python train.py --positions="rope" --tie_embeddings=false --extras=["some layers without attention", "local attention windows", "value embeddings", "hashed n-gram embeddings", "an embedding shortcut", "learned residual scales", "skips across layers", "LayerScale", "capped logits"] --lr=0.00274 --lr_head=0.00276 --batch_tokens=[8192, 16384, 24576]
Each number is 128 + 24 x the weight over the matrix's rms, rounded and kept within 0 to 255. Layers, rows and columns count from 0. Numbers have three digits each.

# layer 3 MLP down (transposed), 512x128, rms 0.186, rows 156-251, columns 64-95
122144104129147148163159117142145149114108138110101118144115105139128129166068111118122122157154
117119129107127144080135098144134106112121124108112139091128151124153097139141100118108134144118
143140113106117087149161143143146127105207140077126164144141122134163169136139112112138169119143
164129114129137129097092125128126113153127164149146101158101152120104141139116165145120120118113
109109155118057123179161107122149121143100146126170141143164119077101097115130108151131149133079
136124138146166129082121132124106146132109128090125169120106172159094113109137125152126115157133
131144138147100147145109146130137100121131134131149132144139119115153114141134155119102127149138
146117121075116130170154167161136144134077128101122110109147110124158069185099117115109132113169
098134170117149175116139142110121124121142101115131155127138130107140127087124103165128145124119
105133127102115128055132126120131098084177107121119132164147156152132121125119122078175113108124
095145107118134083112131113161147096176106092115118116102118142143140144133156153150167143107158
110129112128170135102135125094155133138121143123131123133106123118123158103103093164137151108087
124155132140121158107099103136128116126110176129161102094151121140142127162108130138133115089090
115117124131140112087126122144135099167129131145111104124122114144134131127107148115156122129146
125088165094112170172135142153142093126105156135143113136065091120170079095099120117134132156112
127089146113122160137128106136116085101102148097130136118144151115155131144141124120116131109114
119072151127121149144113111135168143109089118141088118086153142143120150105108127109146147159107
137113125099112112145180116118125135152138162180114109141160142149127134136135155095115092145134
139106116144093107122104137139174123124111125104108121137111122120104113125126142171172161111121
153119119084090122118110124135119117152147111131141108113120099126142117114122099145112101103078
141139112117095123155119171129108112134105098145136120115109155123093080108106129137149141133106
131111155119126146116138135123146119117102103120112154141129104123117137127121122126136117093141
153131129129135092113099128154112144112125140144129099131103135128134120127147111083142137145107
096137156121138169108121108145137155142173142130151119169157150128134101156127142126128150125149
146107091079136129137144093106150125103118100095118095124159186158117107130093115084122100161120
119137111143117123139118127169116112124161121173136144136119106156137179098134145127140138129114
118109119147151122062121129148134152120161094136150101119125144128122108114139141107128095160105
137106112153115122132152137102123130113104149152097140155147117128106145137154163169125133132128
082161140132140079118118130123111128101093118090138136110162145168156133181097153135111126124122
143096164127135107124067136099113148091110174114125152149135106094086130140107115114156165134145
111112182165104139140085120166116137126065107095127094132122125141106138104111133136144130155187
136122130134116155110130140147137118106130133133125099161135121139146114178135131133098175160105
119133174116116153152162118130107133133154126122135094099138141207130097132134146185114142084150
133139122199110126119132115154082142121138083155100194138092106107109108116137128133144113128146
153123135106139124056140136158170069144134140119134122104175129132134121124122146151085114083107
101143138125131147108136108130113129126118134157096126169152140136143110174129146087146141182124
114115102119099136154150146129133119155107115118125122087133187097141074085158122155119131128083
143144122142161097102146106112098125136142124078110143131123116138139113105112159138127154093115
129120167107121151200146136110111129123145126155173115116140144133120145119096091187110125145132
136142118138121138118119124119136126158181099125156161139148108154111141084106095139143128114140
099110152087128165171120185140148109118109143076155158126146150084136115148099141133102135128122
132115171130178164094110116093129138133104125117123157141104125116105084129099150129124095147163
131107130164086110102156137107157116104101099133136140120112136114135108117139112131175134103121
134117097117107141082134095103103118131137112126082103123159144166128121139111136106131140163149
145152188154097105104100171141134124125113126138111159173133147143128125157126164101085171140140
072118171102070110144167161148148072167164150145132096107124089124120134089137091166152151139107
133126113078117114107142107186128136112110122132142114092154156110131113099124128134137167131131
132063114100145136151155145130119115115164101133117124134115138148143145102145124130147136105140
151137180111110158159131149097116083075153141097146145113108117148071128113108181160121129128126
160111133143149105111096146169117133115126118119120162129138124137103095121137145179132120159149
170180128138110161106134102091110128140109137129117108139150111090139092135115104119114118129114
142136185124103117168167077129170123133129100157120120112100104129095126161099142127144118173100
132105143152169199161114146076081124107146147154149106148121135145132099114165152139129123124055
192086116140112132135130120157127115121158125145144135117128104137179161124118154105147169107096
127150136105101114129137164154166138142135106126141154135128105134119131085115149128179122126148
132163102119104109091164130151114157189134122134148127131102164121116153078132160133149083099161
104159115143115125108104142135155098155128149137146103124123155148110163126123157150154141106109
148142147199123164131093120097157166133126115166157074146096137121112101119131125139130159117165
092111154129150138131124135114122166127154145178155153142101142150207132115176138121113123093102
157114175110087137135141124129198121119133113110181078139147128110093100128115111137139151123127
128131142126114162126128145124122094089150107128136126077131128102128197146126127114111184131117
153141104112122137085157168139136122094133106140158116117151152136130094147142121105142053152126
141110148155100062075132117140118097186112167123103097109141145104091081143116127098168135151126
104148126149129096133116120135154142098119107112141116079150163155142127152139122123132149135107
135144132143090177153160109137107149129139103158106162118181112134135135099093150114104114161124
074169161156068172136124143111098107143151111097145152104107149142136140130118127146074106118137
111175090124134119144157080117101154145101143125079147128108140107161107132133104124137149151126
125119144135114142124120130103124145140124128125128145114124104114150124142117144135131095125094
132134135113114103150121112106151125093131126116118152157151162145128114120094104120121106103173
121143088130116123114166088095117111141127105115123141152101108091122135117128075097150151111158
123141121117098128074134122131100122134142121113133155093126085147147120121114115076117112094136
113168127162106166170170126129149087135105197127136126098151127112155133090147154158135112126124
056156105074138110103119112110118143109152114145173102128118130116109160072154147149136142168063
128107133160144148099087166171108104127129117093145153123149143131154155098153175123092139144085
152140105156134133130124140154136111173124124146098108146155139094119095098113113110147139128119
132132127137114121121156100123135155115124136126194088103110133124157141133118086116123137104114
130105142124125151122158148081151139118116152133143157104147115132127140152098104133119169123124
107130113146105132125158110127129140149110122104135105129121120142095109147065137096159119130127
118154161135133118111149155130107110146156113064149132087137140114087167150141129133120101102120
105143182140167155084087145136102133120137115092151151138119160139163062156106143113162143098145
115138117137132122108101154156083164134099162141136142128144141081144159134141124097169129130110
144114122156092104124079145150096189138120138150122111119101130126127108112145114161135149108152
136112130138132074083122118142108089121122122164052128133146070134103135150114122144170087133164
095153143124150188125116125091113131168129162126106095153070134108144171142122092113187136121183
125142106118133114090168169162117122160143141168139151124113158151138157104135138142119133136128
132154118124122107141133124082123119117144136090135132166161132111136119118114153139164124151105
103120121135085116097165057122110115100078102131142163150140130140135119152125136139094109156123
130118163129144141138141126114151122162141114108121121123153123164104138117124136130156124147125
122153102127095177118100135119133120098105126142125137151150157075065112137170127179137140148185
123147121112068101163151090126127144147149137102119093155137153111102124142129114153135133104155
157161145118164140096119106131150129146141138122128109158140099129083121139115135147150131120141
170103128136147141073143165141155115095142126125134127162111109088135130155107120132136164112144
145138139166112173138123103100126133136124110127111160113143123129116175093108139145143107123053
148151186151120129145148107145093137129137127110138125082092138120096107111106141144147127142140
094126133122144118081108109140114168114091105139130124152108083132105168094113105137108125129111
128147129097135087158134133167166124154162116140111145101128149164172095063137122107103126166094
# layer 3 MLP up, 512x128, rms 0.179, rows 157-252, columns 64-95
173138152106166135133156127127172104129113128121097119105094190103096126129127117121147162133107
178077123149128134133099099092140145124102124145125199110133144141113154139095109120083177158137
140125108070130097149166136178119113121147108122116153160151079138126141120145147126093130115115
133115113143128094166146100152108118129141146147096138160122123106099142162100094157124169152121
102167073153141139103114140142143161142112156092118115154124128113108082105119128124153138113092
158118135157145099133087105127166135162107173146139102146084117134098149120106171120140126131137
117122102062121103144112092121138120156125101118141123148156078121156088129150128136163122162091
101131140110149145142130153138125124075138167140092166153137113147129130093139074155144167103096
135157136129155171120141102082120136104089130108152120111135084086153153114130142149101120114168
146104135132129112167134129115151149157120119174118130134126124120166124160150115142116157148143
150137089146122088116117100139138109090139165138101108145153162087104143109094120148110133109102
137108123162115113134119104143130135116125145158131137120157151168128115162145126121110127136117
141118164163130132118112163114120126139135142141144158147133144110137126126174116111131136113113
119146146162107109123116127122121140135139156182149135165139118138088108162148099125124167139124
138122137106150076142132112111134143169096120164125130169154109164143165072097119099147117131174
162096099157156114160124128101117131149058132159105114122105141134129141151165107132099124107109
137134081136127128148154115120169123152094164127103111104110137106151118186088121111105170102107
130138143145142146150119151173101141141117167129130154126134137138120138094088097089149155124107
124114169084135160165144112141094118083120170145087138099187162109107106156124150184115173111117
122116159124133131122098114143156103155126149136131177115131087151138148136112108125102101107120
128147106139141125139139127102115103146142106115100111156134164080128141107143111106116170132087
089135118128096105145094115148092151161098141124128145138168140115127151108149145124149131082101
138141114119137116143063134119151124097101118124105124131165133080109097108092134101153154158173
113117111120144105153153102159164156121148140101148102140136126144138123114161115109092110097129
149126124104141123182151084154101109099105122072088129127102174095140075160109112135166147106118
122131111133108135103151111122142134142124147087141126120084106143142109093149148107093145154127
119131122106157088171165097103100179102079178152099094169130109132084157124104138118130161124118
140139086134105130129143155153169145142145167120132091121082137120126131114167112109154158148137
104132093147146145137124116140154138096133129119156114128116187142185143134152098171127147119137
127164138159109093140144158122160135139119115102111117174149134107119130137167062145111155111151
145134139153106139118098153140124119111111105161113116126116138147093179153114154104134096125150
111147153127131120132115118104142134123152126123129153146159135079077137144119153126096146125124
134134107137152125109143140110143095150083170119138108123136126104124107115120140139143098128105
135113131157125110130122131138132125087143131101119140130143148103097153115148140139098116108081
180125148135149153133082136149163145127139126109136100120159124157150157109100117121076111112144
141124144104144131113084094106127167118091135186132072173112109136133116105080121145123110129114
111140136132140161147132121143115143124164145133142107137139153143108100132158129092103092170169
126117119089110132158160127087116121137160108157169099111134125157119096116107123149130162146104
142111124076145109146137112142128130136155111096089136135159114125143098132098129134145143108138
148120116135101138149139085130134112098138133136172105133151137095125124194152129136133098107115
112150126125130155163148119182114125108134169151132154155170128137127100163142113123118138118102
166128131153114111117114114122166143091094142129098149131097171119098109142130129154123151131116
130121141142160093115107141164163158147168146131160127145107115103102118116166135109101160106118
117146093125157153156098161157127126145139184147108146134138164133114102139164142122107153155104
104115129075121142147126098141194110132126174127139130140143084127150141075183091151121109139076
114144134141117081163109111109147129121092165186151126143147127112132155125161156145116153119146
109139131120143111192125116137071134099112117140097141143108130090142146128137107111140131131169
157090149137112203169150111107130127123169144101178142141111127149085132124103109145140122143139
122127097127143092150093132156106131114103138161122111176106108114157108144142085134148121120136
134059130116145118106114143158132137076146138119143167127104127155130174129135143150138147140097
112116045114146133097110155145128149144141172129148126158133108124148138109134108121136112106134
104116110122115099133130087151142095100141121117123134119125160184120130135159100095126105095163
131168108116146127144145162160159098113110132112083105174176133105109151097094138108146142085096
144130141108165084157107142136102157108072147140111146163142137144101116153115152135124166142115
136105116123129119113104140130150188131100118139138150198126085114152112127109106104128127122058
116115110101151111156153121146125184122102122137118151120134127107126095148110133095158132123094
157094118132158111129102125128119163105156134153132088175103126109111105127155147135105143068151
138149099148145120116093110090130133135136109083158147162135114177095144129106130159128142155123
126141103140142114158124054146122114098136139143124117102136131112101116157139136135100153081155
187076134119157098156150120097111109110089123098153134130155172106150113170121153122102124154108
144107120129144111123093095113145135152111147119117115164154157170071148150133160157136128116122
144133124162165138122114147130148151108123149192123110148099092135118097163121164092163121117135
092120145138082114152123149133103116084063096152129124101167169155119122166128151111102143164094
096170161118146110147123137154130112157136141150093138152200116133130106095110088122126145173124
141157128137170067120165152161145137133131118132106123166120122185092120155125106110115109136153
126176164153162133173104107141107142128110110073147104178146143164139086140113151139144084138086
120115123143139125127125128160129104142140134123150129147136145145123117124162108137082141160136
120138081125128136159134093105142089127133131106113122127142118134122156160124127178169137139136
125116138091149130134086166132117128093112154139166146101150165147162125151122156136146107138100
165113098109127121115092126171187109145135166143134132132110130167081122103137102127138107096108
167132116148119113165118130173177102132115155146127109099151117103148143104124095098129129131144
114092092102079111125157111101172158132138100098094151116114126136086114120105139120145154082068
155157090131138134140074074088110140119075095138094104160127124143117170159118087106122149145112
118089144153110122188106110104111099141102132145094140144160173097114153114134120143102187145125
135167141162159096122112169136103091133127180137094140149128129113143099142104165129139159120104
139132101090149120125178109112154103151140138168106121133130137086120115161134091096127163110099
137107122124148150142114129115138108113139153115167141101144106104116146155138130177084155112141
143103149158138134155108121103144128141115136100124179151114159159110114120161123127090120152136
133098150149189125114062126146139127124114133133144151122123138123154080147096105113167121128128
103152117122129134160102118138143153137122138128094134126136130148116121123125166117091096090111
147132107102126098155090094156093165056112181142152116122122127130131099118157147165125094093140
148117105130108121132130106111122090130117136131132099148137164128132148073142137168127144134121
185069161131105103132133145102106125123107138164167153179131154132132134112135112074093119120106
179140137170152124138128102093118101100111131122150128132152153102134126113138108119156117107101
132138159137104132133124109126131115145134124113119121150142110129125133149115119157138138094146
174124126066125109116126134155110146133123190159127154095128117105136170128102093056112139112149
130111128099152092135120127120129162179143113091109126145137116161110160156163112062146124126137
152122111178109164138101098152109104145105137098144131110150110090082153148101124126144108150151
138156136146142145156147088153113149155139098102108101148103172146115093173121090149089107139112
109133138100132140140081104134119137088115148079086107162137135118139121145159143126150147134127
128139123120140158131151125133141129085138152142102133160141094116130169140069118103120131146141
119135094157178124136141139130128125131091125124173145131144155118131144126140090131103115106153
147125146130137126150141123140118134108111115143108092136118150143103083135137147122142136102105
146124124135146131108089099166158140083102146185126170148102114130083172132101101145095147173115
120103095121176086160108103123155108149176123111130112126116109122135135127098125125145139127112
117163134131135111163097108157104111153131117114091132164125137084149171101081104103148129111088